Weights of a small GPT-style language model, trained from scratch on English Wikipedia: width 256, 333M tokens.
Each number is 500 + 25 x the weight over the matrix's rms, rounded and kept within 0 to 999. Layers, rows and columns count from 0. Numbers have three digits each.

# layer 8 MLP down, 256x1536, rms 0.0449, rows 109-217, columns 256-383
490476459519491491526520484488515494470533538501498484501510496497533533549430503466462530454520501494479522522526508497508486508492516497505481513525504475522504508515486491523502506437522516489502537563540501486515503440493502556456503548473462514511536518496504458513526554479480478508516510499468451515492509463479534530471518479511531551522460461501551484518444530497481490480477
533514469495507454526471487498474487511487500521516519532495518507501496516508490517499484485506497481518477557509528494488511490507522474488488511497512502505515496503463491511506537483444487520492497480506477481441483539505507506487539508479547516504496541492498545501486555468487551469513571506534474471491505511479466501501474534507500516527474499522520479513502513536517541497493
519546538522473510503463504452478518529538501522521508479486538466499434541483520535501516457497503494511516510514501497491533507498505541472542502480512471520495471506483464485543522515502463490500496495499502480522490493444517511464492480471500495505454487497458495499467474506543460482528433519471528514478483491501525478506497482499461514519502477521456521510494471484545507499469
522479523536514498513508508513528501497505528508463490467515547471580523502484525518457506531500487532516535457468539534497489476542504464521497505509449497520491523495457508479539485540531528509489476477500537491464528518516536507545463520454494519532528440520515479484497493486448444505464515459501474472517474493528469478503540478483564485526484491494499474488542482483513495514505
529502517489540492508478524523530509544475529524487488509524531503468513524510536567517486451520493498424460483522534491528496466519515497556547495510489508564471516514500526509515497490492480457481535507510509524477487538538484512499484479488524523503508491511496492484482499500481528537491482507515485527447480499526527509501528496495475494459501492461512478489534553496487488506498
503505491523526499444506510501480499485462474501506480508487508474521503467488478478517497510532488443505511458542521474499532512525482503472490525494507500494518527521542492522502528514522486521485510454484480535464489484517556522511517459506514462491565472518483523497455510499499513517440522484492535537494512502460512442487486487525505484501481489514518520525518487554496497513513
523464501518526502518442475503465441528527487509546566528506452549465482490495478479509500517484509565470489492508529522494477509480509492506471526506533488488508472489472499477529491520527501509536450483487511466446486488507510557497532489508495521497485480517527512521483507531499499538502478512539517492536500447532505545444451507482464487470484449490518509502514521517485505504494
502471491532484485462475545530465526492463480522484452482539518487527521527514505499534540489531532456505578535482479503489517486513525505511515487484469503464476540513518517517539499495507527521508514466519486523553528459512490524475491536504518505496433516503489456510513504515492534507485507499521538463507488518503504460476497476498489476483513543514465508577468526519526503527514
514497472494516491523468510462557451496495519518512476522464496558526492499476489542508514544512480497526479542495519457506512494530498503501533506504527489514485480487515441478486542519528491488513456479492503501549499489518544504485476474484478483441502506472541509494474509514506504515471474482539508455472499474509507515496490497509477507510526527548517530535437513488527571519480
520563472450521515508516490501491495521525443517504503522478465511528488473455476468510488512485516489510481493496507480504522519545495512494513489522496490510532482444490524485490475454520489541508486509540489493464499472493535511508553518508482530475511491486551509503492491524513553424476458507507541489513496531483471557502538521519547514469524545511535508503497451501494502504542
536449504496476549500501461521456539450530469534501514455504477499510486534478465503484511509512554510488432512490470511449495486517503518507481505519475478475519490498479530516499510532454510506501518537542520507512467506466532515504570503488508445512532457450498554439521511494526466483528422498499450462530472505534497452428525484497494461489517457535489493460499501542419524527448
479495464484514499534465484492514487475495552513489471519501556512477512516524483538539515517491501547490492477476478476448536458479490505521538537560505502517534499531508485494492534496521511497489513483489520461463473495477522495501533514541501458489433503510518496536458492489516506447473520499508520478511497522540489484491511525488466554550500471535489491488521507502485502504495
505479493545485500502482443484511518540507524442483470468489531498444485508536491476509509475489492496494487483477516478486474490504467518488521471487471531508499481516506518525469430466521520512503497495481479523507534451502530453532518506486458480529480545536522519468489516468522481543550523536522501462554450477484551511495454482508494511527564518536479479505496541469490466504518
548467535505522465513538531516492503473501496523531541488463517488505466508493483546458472548483483488536501497499485504488494504455499461453459508480492496521530545522460502504483466530510483493496502491484469505522435443514511465464518515485526530516465467527517505510480531494490471506498494481496520480505517486516464484457502468463528502503476477484505482518518492494472475469466
495503497553506499526504524532535476522495466464490475529470506507543496546474495457504538502510466485483510502497448489508494512521462487482503469525503519456502487478491549518473527518501491505508543501477449559522527516467468450487554528526477557575525472503468539465467489482512502470505489498535540503501459467468495501544522495505518456529531493536479513516441467537497502493461
537524536510473515501501491505531534553530531531501509509477503540447470519507548499466472485498497530520509427490520499504461549487509504553461517465513520496534448480499526512492496483502472526504523494486467488496500497475526482510490490482502500458448493504536528481538475481498517507513512515487456524491502478500502521517498469515532530516506505422466464527534489499480493469516
514527552513497522512516533497521494493492480517524490478499509454504520499529500492481490483517473518499475460531496435468510490497523486476515487480511477494476500521505551506518512483507533506528542485501506461541509464498513524476499480475486491496534528456498486504550526486490485506496501456545506465476482530483519496505503492508461463477492510483497464494490492512505469526483
519495527531482479463504501482476508500464483536488486480476485481546517513524488513536506548479541464515448443461540499538483504498501505510505514526512500566495500525521490507475507509459511547502505549478477511520481482470498525498494506510459484483461526469506545476538473488482450494473575521526482555454515519497503501497495500503484488510483485509510452529510495485484510522476
512507515466465517478472514517509508475534450491545485492466508533516498489511537521527515497487453522456503502507498538512492494474510497540469507492502520490523489505528542531456484494501479538507459486482503466460494508493538522513490512511515526531560532493486562501512493516488515496508493561437489537487540501504490502455559490520499507517509504485475517461501535510551453519504
532514501474494488569537505529524494492548495490520520521522541485514488487498516508521476487495507477477545478512538533516548473493539512510456495476486505526541491492492474500512472482480527460512443490484483515505496539493509495503520465523483500511506527505499484494475535502528523477551473486509416474500526507488499486497527497513581483469495488494482445487521497484496499558496
498520491493513498492524500507517472495523501515505545475530496544489481475511510529445475468502459522480507524511483471491492534480519499478516495460486517541532533493509468500503495497535501517496480532462475479509548480511497526470502513465477473539486557495512500444476468470488460535518504491516544486529505456543506522507482469454441521509503574472502544483458537494522475537488
455497502465513498542475499435482439493501522448495445519504462492512508494476501466526502497488493512518521483483483512513503511537487512467504549495505479483531501461486499478474513463534529508497498560495465499462529482486507474483506516490460489492499558536516542486528485509520458509521531481483509496533500460480470512519498462496475492511510540524519522509515466468471494498497
493525528516483518484490516486487451499477475497454483501501506511512493516522477496546438533520487459477495555499516507505460474530500482516484535503481506500488513484508507451499509487502497504494445559502507517502479499546505525526456492497484489522523538550485507451476543525468470514447477530509470443491493473482493485554505515532502517548487465479513511483482537494485510547493
470479508482509495465486515523518470511488491487521523508513520479501508459511497420516518558537445530437513487502498505472493459498487487463535515517472533507481537497468463485516515469487470515529532531531491499545502469477517488508528512501514519455550549516509498482504503495547495533491475470485517455516502570523520482478505503522509523550524516504494472462497506476539472491492
476497495488506480513525537499487539501491478472536479474488442505525485540488453531513484480504515492508541546501501462480525482514493488543471514498538506442490536496529528492485460531517492531510493497520483495495493520469511508479428508518521508503481500509453466465496489506497490497512516495490564533507477510534505517515514536542481504473539494503486492472510503475524476507500
459532493496509511479518521505502482533527510518471520492516493507533444441494544424474489520523505469521488529503493510518486456505493486506511512546470532533512493472526503500460518526524510452519514491438531475468500513494501483500523485518491526483488559530468479447472521473510457528532499467489485526521487509508466528519471513495479483512541543471482512468509527527517494482514
479519500453470492540505470478538453528470514505512493532488519484482510498475516588508486503531537489505529508509525515558493476468500527494449480509482513467517504509460498495529497490480492511474488505509510459525535512455494488529468532514498487498505471475439521496473538430470471486444550468531477513505495466440531471483464486445471541477460511537485483494471500444484478529552
505475550521492510490521473483501502584558532529470538466510506503489526506547515488526487509498522512510494465499514502498466494491492473516463500497481497513515465514480518488501487511486522462496523515548505475501510500449496543490448528473479518509503534489531500550524521561492495515527498540520504531501530448490469517511527479495484519476518492508458527491523544529531501507474
458506454457503508499543542531479498424529471517516473490522460512468499519519467507502569478512511530532517486477488512484443530451512480474470491498546512517491549531501516540482488472540488485499508489500471502535485502486466506490472502505538498486465463515523496466493515492493507525492470546509526496511533486501486526481470475519504511501539496503512493508487525513477543505509
494483528471471460510514490487493477502489493512505501477495523524465483432532505481478514470563502473506533561439499503497534496491507463505525535467478522492488532550486470509487479500534474515508541472545495500489526509518485477518496515497432456489462527490477499527498506516465489439498515532475493464481498474465500505487531438519475475532496492461543410531506521511507490539511
504503541504479502495497515549512461473460466487509466504459524474500503508501511474495535511534491481520518483523504518467537490486547507499504480467532535511487543494498481495505501560505509471516488489458521507495495538477485437480471499493510495491542467507515508511467512506504521500437495481474520517485493462472478461503479520502484472527486458470414501516515507421512512532484
502463455488489500542541470536485524519534504518479541501502484472487504462491465504487474517512492479497507559517582458527509508464508494515480503466479499448451460493474487503481542482487500481484501479458446468507542481459496508500525459489502483471457499460470470474522471484473497505539457512542508474521512474514513518514541504481532502484452500517547486538499526483518475521489
513534463478511528509520487476497523471466441482527519516503499483483516518550496500529505549492476491480502496518455516509499428496515521492525503509500521477513485520492464509525513520496471493471552478503517484510510444485515547477489515501450524511488431507538521508526513468509487516538472497522465468491506467488536513522516516502502505503511508518530505517501549482540507498481
449485496514494489469492509495463498488506493474506519498530505471544467468493505472448469482531485505510485504482505510476492502471504505477521490498509523470506546487487504476487541487482500529507504514484477511488508497533449527458488471538511481481484518500496498522494515555486495480442498531496557491509504516482462516523478469483524490490510490506474530509495502517514490510549
482443470461471490484531530501510489504513504558458487485508471512508495484517497493557477459527497523510504483467542513521504504508501496556483519467493478552467489514473495464485493486496528479511505505515496480524474540488496486499502482475510475538555497477468485497528493479484498511541490518526482508537475486463489504541470485508480473522527501500528513501509494464454488487469
495485519535529481480514490508510507500502504507483520520496500509500539458463520532481489532469467444531496537481502491499469521506507530517495531517479530561516501476515461523550482502514519510534503513512510488515520533468478539517522549498505488502519509457499528518516492484490480520489497467508475525513500505515478488484554496474519477495484492471486510504494500500494512487522
559524528490506546510500493452500499489485428473537489476534521475511505499495490445498493501510518466507494497498505490509520514479520467479503478513519552495472449514478472466531469503511509442510496430517501504485478477479521468508502506527508511479523518539438490536507510480538499510463477531478497490516571524468514492523507491521504479524469526521521455553508515489503495501524
504473492515462511513504496513478520481496515456486457508500536493507526519510480475512516520505516503503488487503471521478524516529512492515535498516519533492510523544472512536513496484489495504467501510509558500495492516514486498534492497466493487507471537518457513557527454505548517527467550481533480494508487544482515491485507463481482485483499518472504529476521473534496557506501
476508448507524520466508484528465495501536532490492505466459494523537487495541548537507497506465525558515507483511480527552523512493490522498481513531456474503500570489483502507474471481477482548510501501482478574445522517540538510472476460496490489489486510495486494468547465491462463514530487475483492493471485454515483484469521506489529488502480524539490519542487481489477493514517
495514512524529485545536466489477506519510494469514506536539499489457498492434517435483464475455511515511507522558510500495518507482531483505531494509451466488498505493494521522497496539440483502468489457484487553474493523521504481528515491489469509547477504498489509566501518521529519513508527463514422484516508484515493508538486484553501495513556503481495519446531539522488507545461
504493513558501540527472512502519477520491502507482529520509490501462537481496457475509502495496513499476517497497481523488517507507515448533490503518514519490501516490488566516496485541468508544491467475538521495483477480492511516489455543503479542495536470498517495532497494507518485505549518480458541461516472483492486496502488502564501485504477508460495480462508493527517491522499
513508528519508503504530490500527478498439550489507459503521470492507519530509494512481551502435541463517482474463508523483473508525500489491546505557510519470507491507507510477500512452506484511525524555477537513500481504468554468534529459524523535487499535476479499456500546481511521499552536473496507465513523523471510511541517516502518500533524502464556466542532451516511495505495
499502466485495479539445479501483494501505494480487524473545489479502483524512486478538497500453468481562511490504499489529493518503482490537518502480526486565449555490547514464533484502527491529442515522501496509493492536482481460481491519493517479485485464500492498473570461496482515505458492483470489472486512503535496516463476499484540486441511517539496522482506491507456464469485
516492508499532505479518524508491506466479506493516515473483492475485484495511500490497490529519494527523516470555519489550506503502489491507528557495477488528469515549509496500474471494507556426486557524465502463519477471553458451490522480507505525535558496468467500501509545482544535497464504480540528514505513516497504509518458522557544454519543518486508486487547546508516481524463
486504468518477521569518502491453467462474503536477531536463467478498518513537520504491472501513480449519469483496485492498484475529478516474534501497452455514501514521491547447503521497527519491468458535510456528512488528524482547482525482474491542492465491424491474477518468509543485515502516484517527471485444508543466501482476497483491519485488481483497519494513498492469506459495
505539497514452488503467493504505479508516486471490503522510432485506488531481525500526473481488526521491488546443488468483445532503484525494529552518493527506496489476483517464520486468477490476495473528511491487529565540581496481498479482514499517513475530503533480472519515488469461480504502484521541513480479446499499514483516505485441444465496491506533495486488535518498523471525
450501541489484544482503473467514475524520509541498498475499478480495503512511525500516484483517483512479482441513513494488487554523500519479512521521502495523503513505469553513496516466465487508538500520469521505464474498497473489501523482513470515488495494522509498513484505509504503508504552521502464521553498493510501539525507498479500489481524494504544517492485488489464439492509
507514570449530464491503533543471518502508479504529541488495527544533456539498506500494481509478490545475469508499474515548492531484538484492504450529531469499519525528484500506501508530473490497471532495506485482504505516497524455475507510508521489529514542500510467488560501523508474516474508486471494501504489515476494481480492491484482492469517527502480473496525510522498495487517
508535537494460508470503445487493456497447514445475522493543530492536521500508495489499516533489518478520517516482534479565537511472522467478485495478485495465476514519526441499499534504473491481564480524488537477441478491492557473486486535494566474514502488511527527533524494541512501509468492516546468529485516488533544510512512518473519522509452497525502495535552472490479450510431
496459513548506477536522494523499516488513531523476482508503473489537462504541463492498501477490465523469559527507490476467474536499469501546527449506513462483533477502507475516487536468479493436511506486523517510515528505514497515498495498468467541519461464535503499524498510491478474520496498436516485513504504483539511485494487524508492488499477486489468473482519512511550499482480
474497491519462484519479499458472557493463508520494542492527475511502492519507515463522481532467502493482504542473475497492502506525501498473527460472488490496502521526465490470515454469482496508493483527510538514533530484510454473526499538498479485535500482483473494499473493468527494466501543478508515524486483464483459515505499527522527521481540524517481477517522491485531493545481
484479510494466467466463530512489520511502488469526474480479507478445470515499514456504499520523531463458485490511538474508474507493477505498467486498449490494506527490537516506482455520495472508501513471521508499503495471473484492514455507511540475503453467490516486511536528514498471494521513516547518477486466487448500485515451503522463497498493517514524528508531517536472502515513
510509501497523515480505514495506493499461505505477514550541513474521512539477479508475533517478516453453474518504497528518530477469510516473499535496497488518497519510463483510476491495515488512501496556580488538527509484512505558529530521484497477500528476456457521491488520530502495451529489458479529477514498468521527494500529469500491520468515519494480480464502518482493482497483
489532519509493474489480540555531542527528457476520479511517515484465523513512491556452520484473559429503464490501481505504465499500543556481520479507472482496481518512551511500489454484490484478523564533511511521535531493523484527532531514542519498551485522504472499556512490465505484517505507489522446507446475533480494541508500513468479542456494467479491495491501488517552490533509
498525499556467494492466531509522516482528494470519520482529505511514464496495582499524496473519487472458491476496517496512526485496521496503508536526535468532517477440496499481521493480446534514509549463540497477485484479478477530486504499504473513494482507508519485508502499512502489537510525502494523556525497501526544503523493517495556524495490545480501424508492510467467518506480
520530513512502563489500488541537540505498525532497525483523538517454493451528481528497508437549515553513499495525543510478509522511476455487485500491502461530526520462526483535497530448499493477484460525477521532520483473490538497508521488476516492520469502479533489469513470511465513529438485493513479520553492508542510516471543485482449510519465508464509533493454497535470486526535
496501527482490490497497459481536495546480528496495511467523494508461494545510536513509499500507453529546516529540452504507536475496467506518483501474492559453497483479490489521499500539483494509492506446499472522520546503499532535466538447495490560507584498504504514514491509521530484481508512532567455509488473527525516514507507441506506505490505531516532478498536505502504506491486
505520544498456503512489519493522531486493507484550509530500521511502482488535501483497490481516509508487529514445465547500487507495555509546572501492502449496459504510486453526518484526499516454519546462545469496501495520482501470510515519498540509523489547504518541469534512500499462520491495476532529466490482481514473502565497492477503489499511481481477551509504480486491538504515
518518523498556526515486523517482544517490545510474511548493518560564509461480533505500479514508478536443478461538449473516513454506478493494495463518528474496524545485521506506550533512526521554532463486540507492477480541505463514524546512490509477487473504494491479461505484509500447516533486462505519545521471580547503463477493515491503501506503492472487496523512490494490541559562
525502501506505518472502472528498482484493479492475544521490436473528479510485462486485499507483492433490480490530512512499545447529509484486502497505551499488492513469489488511460504496538497467489499477513504463562525468482478516491493497519527481468517512481513538504476494459523496498502517485478506473506528535484493497481528490514499532507513478479464515523554484471533508533496
515502479504486500485502458494538500549530453491473520481502520489549531513527465525485494510505532495465553484501457517521525498485531525476496520494477493492457501507491526528477505485471481504515493509526506494457510519517493439540491517498519517483486480528504489485533485513451476490469450441489443508480496491477472458494525527471468510488473515511495523534478527503506443478515
489505488497485503513523488466518487555484491445485512495525486504510469499501424498518485491472483479488513494502506508509536538487510447509535562514497496552476473510545530465496521494515488514475492486509491464494493530494522418528504478479478491485504517449496492504517501525475488522523532503507499509520518471482490502497502500510477463487511492461539512503517523504489527479497
510469477578480530504455490508492488476488487452495505502517478467494500536505458479526496475527518498443511520534486488505507496526462511559522501483500498479464513507483521486527481505500506491490524526474504470497502522535488472450485444504475521510501466539507531458548518530511513490529496479524501540550494559467500482531511521487495495509512502548482491484513516521509505532499
524500473531503527458497492543502557530444461504501503474455462508520489510512488497456523486501530505548521460554512502484523505533504507455481514540533478553482510498495484539494475494518466516496476503500515531454512492489502554527488494529535502509460510521471527518442482533502550492513534502500491462518527490494528536488502498502451528505484547513461567512448534460485527499490
511493530480528514505461515502474561518489517540552448505486512516491478478482480515505479499506528470492498513526508506477507527496465516525482515536526548491476503504520506461503455518491516498496450494501520500524514477490455442509480478553500531489487475521466521509557512472481492482478474547490509513519482504540510493508471504506528511553522497547496509481484544534547512487504
509463546529527482504506506518465512496457486448500490490524473498490479505440521536522504539458532506489492503484500471506472532512501525525531498475527469485543519509481486489533480501482493490514514513533482491481501513494476492501531514501495469523489480517490512524535509473495512516465542509473496439494508522447529500453511473517510493489487529527484496491526513457501514470501
518513526504525502476482500508519517513519480497536495485490495474527522479496520493521472527499474521486471485537473461523534479473482526489516473505507462492510529445452514549529427500470474510494521509483527489500484504528497473484512509467508514519529447513486493536509504481466462500485505507503542517464526489506547493496540478477511536485479509517503522483453491458494508498503
509548522505508477557490524512503520516525508492508490514456520545558529524471489507500472523501470503499538501485486484533500486461512473495530501514552522534502486517521531493500527497517488465480487515530502482498486502512517498513528539522508505501530537536470513563514508478526480505496496505515489485531489482465482506554545485505513524515501436491509495503515535492499505519529
439518498505462499485516493474500487508456529474466487502507508473540522519475520515460501491526512530472492505507473530484517487518494516520473478496460506500434465473452478443518529499478503517479488504469508531480513504480516527480538491504458480502482484512546486548503520471508550520462481463497483518509483512545539521529523461512479470455511528524485482506499498493543477529508
516497498473478466491540491561484482509521498529503483521452478515494487487495496469508534522500511484535499486488504515528504488475514557490508496471511496497517491502523507531489481532542525535475496469513539492489522487494482555505475513483462500499438462536549517515534518477476491506489466485482500548501474486491513504518535501492506498483459504478522507452523501524512531488494
496489496506483534462531530505524471517495459493492551491528497525494511508479491468480566539519457548464499497527500497528464474543485525486516465518445499543562492485517481498514465523534512479482470500498518470485528486501472495558496530475489514534499517488442503474495513500482466500494493526513468482501477504515514534531497456505488504450538539492497525465456523486528484476522
499493504533494539494491491511488523518480509467503512531470517494520508488484539477511488468483486507452513512475498501509516494516468473517481500518503480452529461469520488525494436477508526513500442475501516524508499516523475480511538519503473520489534482505527467496513527505518495519449435496539487424472506524465501539528490519495492519483476492547497517555433487479511512503520
467461508483466458514508517524543454506479560500543529517502554537561531453472502478477502500509505434498500509529481528502504516472501449499504503465441503487465498529482509484500444518515485488473495517494481491484520516489504497445478550526515525473450452541489520473511504455503497441491478520503502491545483498499506494484501520428472500492490493543513537496568549509479510511540
489508488492496532487521510502503520540480486466485481478503473487502506472511522471486485537478519514474485494488450500485507510536500475492526473489486503508492480536541534528447470489468493491496491511479472500507514537511517484497521469492505499523551512483511489549499545507516523471495462507466476493520505538556468467494510510530490486484498486506542497492518471512478453535495
482516520471528474476458542530458484504468497474528494531486533500534469489502488572485476478554480482540472556521488535494496514501451503494508520492509491492531482522512487500521479502517481503466522508503519423487530454512535480508496480520467489441522496497473506471504488523499467463490485524492497486500495467539521509450509498488511495490485490475518474471490513511517550511433
455484503474503516479488504494510476441501493520496503500519509485477499511540482503488510497510528519471514510490482512507491481517530560500468487519476505460504487519510497458474519508526519489523459526479500476488450494484511511493499528490485490509499488500508495491479537477504493519510504519485529529502479515526507517535485587495491496521530478498504543439532477444541512485501
490470512500503502497484505522521517550531518507476456509542525525514455505520507475503510533509483554496530521526522538549534474479509507477488500509525471504523526501522501486503517527464456489475495450481531489494474492504502503500477511477520513492535472517516544538468480483445447480516519474491438485552502488476480550528501499505513554514555467496479497555495536480491461492502
527506483468551490466477516519509519519517536546526505471543503467493511478507503508484447518495514521515513490454517500476464516514466525504528475489510524498496511495524482510471505464481495445531518530494503496500481500554469520464478493539557502490523481498504464472481525491559508489493562537457545542492534507556481502487496431491486461495461464504504487498479517494497507516488
516509464530464525479507487499507523535504480514406489495471483570423464482464536508513505476534467510481543486518538496529532435503486467482519496476471503529515548506466498524471489505481500526517467494506508481486536567522497506549499540478451484530489502457508526488499529463491454471472501477523472508513490480492474468507477487471500516506468506482501504506454509490462492531487
566480467503497575551451497465477461501485497549480497493515487516541490531489520522463511479507512522500509456502506513516483514476533519498503474541489546519506494531456547434470491532494501478475549506535513512511553487524508497556465458551532459505504548516522520509512504479469501530464530518461524493495510527501516472473479510482487486514495489478482464517505483493458537484463
522521510470519497542528522444522508519536464499530477509524518508519489512506504478521507512501512506451535483509515475450506478497535530494490494499464505563468485520507463484512515471504517519527470505501515494518502494468487481516532474472487482513478496491485473509522450505497438476564515536523449507436463508489487498540459512488493501485511436494514457506492528446536532502485
489446528533470493481452507501442546537467462523522525505493489518512508542449513499514499452545530513530484473493555498488522548490447522515500489504472469501515462544496470494468510468508509540491509498480514494527503488500472480510511548513486511514489488524551491479521502546496497476501489510496536519515502490507503515476538499467494476507474523504454513508519506525491493490528
482468484467497490468500501485516505481479490488527478534504535510529521460518482448535490486470481539508479491501507523537488572476508485535457502468483511526553495477455486502485471492516505499422541497549532493485549527495506492499442500468501554501482490502553539512505508548501498497516510487483491536504529517478526477503514497511494455480509527521528485498494490494506533466536
495479492536519537462481498517517504524485526504495482495488539523411553508520506481505446434487523503568491501501469500469491509529493479513481488493513503503506490457555521525527551497485471485551516489473510522544468569500478519513467489487497467534492488482489461493506485497501496472532532519483516460481499473502497499480493501518477506496496496491436515517470474546440538484518
504517513473483518468535481498568514516487498515494524480503526506507465525512518542461514478479521458493535537517488494503481478538517476466490535488525516479465525490524530503507526498537508525528515473495504511504505524477520534502514477486500499494502495490520494498513508492492499534531519526510519479484500501550451493551519482512553541514498485452530489475508508482507511482515
496496503541476502471507462455490497510513520523533496504527501515459494499530510475534534519506507526540476486511515511488525486481503503518554491502478497504501497493509516487498526488481466490494509481445475506481512455527508498494508510530558474483515498539504503490509448516461491557493492501519515454501497505534534497483514500512507487477498473556553473471490497495499475460540
488499506491545487540477484480500489435515491528448537506477504487492476455447496532505419453495515527482482507520532493530556508514487524514562529528476508475498529525486495509526530487483517559517513503524519523492488501518475477482519460487494493538544513489512487486535469528505547468533476559520496470484476461522508522511467472501478518469523519537488502440510506514474496518480
501492494461537510542514508513484492491520494507515497506494458512530489453512475444472519501492493490529484488469498509504471497519512472503502530510497477507493477525503415506473505446495510462510450508522492432523477527521514529513514525519511518486521489500455528494508505454486474509482477490443484405515467443495539473475525564508531513507461474554508503492515475491518540528484
514527468491497516494499467467528513477480470501474500473483533481498544549487470547500523513497475529503527502526452489476485492464510533530504466452466507528501507497519543509528449483499534514475525488502511525447443483460513513534529485513525518522491519496442490546549499498489528499479489480475464482498498473508504456513494501470494495503489489478459525545458513508468464502513
546473517488452523515486494505505477515493555475487505539501534506524519518534516511474471451534501474525465506498506508514501540525485452483522453474536514483507521502538524497456531493505462524457501513509507515485496514535504456488483516491470505497491491501495501477505527504509465515483542491510508492464502477497449507472472535486492508466488471483424470504462482541484568509514
476522533459451494485505452457496505430529476540548449495537502501522532461509556519470483508514472473522507508511533506518522475504497495522516576473498449488554511528461471479537504485535497523539490505499504515472504505483498532465553464509512461485481484484487528478521539488500535457446468481487459484501534494479523494547551551475473503531528472509484507480462489504523497458503
448561489478497511547477506536527499502522517488509546500474482512501499493532523509506497532520477492511486451551520521564479449506516511497550509460492483511454538496467482494505482514485494488503520509503497521472503514529545513507512523500502502471529503500503496516546535548483507507503528555512478486516487516479515445490486554514493507477501487509558462475495505460499504465486
442485491512523474465529509467470529496511485513483436511465522519489516496514481511503522533488493486498534498532497492493470521553463530476493493454479507473497444483475510563519514552442493500484463497533507524483468494506507515492524449511448509523476466484537532504500467525462473444481450513506450541479505516502486504487481474487515542530501510483505482469468455493521540485522
491487503508524493554518497471527507545522506518529498511542496520542513458523485497530527445480525474508506544526448525514477495501484438493475527469508531491507507508504485511494495521513507460491529496526529554523500535526489528481515512470492472538540514522518521444441517454492504479487519455511546496519516535513512486493540481480502493471499498475442469492497529512505549462469
485489492472457474523470532521502516543527467496512514489472498504462439513470470516454531444544451497499534519484485497494456512519481463553505506513515505537548480484471510497495534461506493495475497503474475527519484472505478480481495528449542501483493472488478512483518521473519503531520505576521451519549494509498507520502510491493521487489491535484446521492512495503539496540529
533503527527477493486510499480487500498493474536498466530537466493538546479470500480452540494508482519473510472519519506542484486501489563481534491521469480518513544463476514520479526475542506514524511508536493541516491534504489519518514507513497488494502508456547479480448477517499541478496490488509495461486487520514543519473493474528544542512491509530500473477498500527525505502475
468503484517531476464462485567495516482492489457480480518522530508503509455451497460495497485497491477487495482461491496473521515476440468491522477488497470451491531501433465495534480493544553504479467479516493470485507470498508484471440467543541506507531462542491486489495562493497459486461541487546513481508490505477545507485486514546481505515462535527518515448526496486512521513464
528452483510497512465528536504519498493480490493459511468482508525523496499519505492519494502504516457501475481522517484456535557484493532447481537523540515494516441494493501489530475534463487465503456526503518493545515505526505482498511480539509504522469460485498492482456481522453506516521459453525485510524515479489493476490493510477526496506495481508563492485558474479522539539496
462505509521509530511492482451523510490462542497454505478550510485443491533509529419510484522520511500512465453500501531500492477535477512489503446503506487462468515497513472504518489508470524489523474492479497483500496507513531481529512531497509486532469542514460481505483468500538520487490479540509493527483518498494500506507479491460500501513471508464546545510446461507500465476515
488519448526479470472491462526533505450574525493529504467513528476474503515538490525503497543504455551481502519501503477523505536515490534508520472529497549523496492484515496516517467486510478527514450456490415511462510508472491501489508495513440481518485552519512516496482528536540484492494484483496465510494458511487498490533494503465510546509492468519472568489502487439547502541469
517517462478442529498445490513483494533454518472507471538507487453520491525488503554479527496529499438497491516476478462460471528480465455481521509491514494518509523528518516480544470497483495498521533452460530484493507537485517460464504483520514475503492454518470536463489478475474490517491445507471510484515509528486450491537481490493488486502510490502517494509496486516453484504511
492491459519527519509574528494534499502505510485493556472485484489532551492530516448513502521488520493448461517527570524481496503439455498493491522484462483520479465494492477511526486511522505499489484475495492501482489478486501482531506502517492502535486486479532498515511481498450498503522504502511504546484516484514501478535487498518510530494508530490511480449528527473522514506490
486501470501464491527494497531491484521534511531479496531510501499508507472535472485485489537475554505491503487519468537485455479508533519466457510523483488471489516479516495478544454477482506444476528474467480422521494465507444478500472474449548480495507510488478495494454489479495486537513465489513510529490500474535517486487492515476477514490488508502538487528495503483474461475477
537498506503500487473507482500478488478479466494470458442484488508510546508505547534523486492491502518503487525484494496510502477486504514529526501469489487487493471533464488491566521539509478532504472487517491452495452491480510493515495533493505467453445513471528510533498459461472463509528510520508543512459492505545478505505527455485519465539464499523530448532472490470445505482514
509536498498511500553455518511465516488496482524511492494491472505503502472473515518509498484499504501540505524491522482492489467555475469458488527476517489511497429510531514461535505465482525535500485539506516524517507475500465509519486494524449522518532526548479539512455466445508535499464504472496480520477514548497503480497473505519535523531492530517503499487460500485488528493493
506499469508506501497534475463460492487505492498490478516516529498517546478494522505504471481502505443503476481533521538477494518512504481493470515484485518474508492465462559517507515518500476503454536457505501517486505496505490534476516500527539538517511482479538497535518514522503524502482519524508498575514502522503498487507554524447499542457509495531483477473513482516539546467483
508522496504532518510527484545487528482536559517506509466495500505506526482454512531505516461550508534514505492563489506480530471518510464531558495527483496498470535484488517505556507498483482591524498496489483526500457534425466513507495466488485521480515502439533551491515484546478515462566471506481463527497526432522534472509488523522516507459484506478488473484528480512503537505516
505489530477467485484497482531491452484493503481486523515478497450499491425500504524503485516556528515511472459482527506534497466494498456491513558504507542526474501506536504504505476507490494459508502460482496526525496510486490456486516484496528521507493529443471434497537489562491503518477505496515517539496446500469525483462492502525502489523462531455522514453524539526572471499519
420494515521467472530524514507520506466526500518519485527492493512489506509462523484529536473476520526488478487542527523510521484474486503498534462457502510498513503530531509486463517494480445493516504495492512474515507462507455504498480467478476506488472478458502524493508513477500518447498520466489453500510454486469496479480471492485494510480496531506415503456498461505470489514505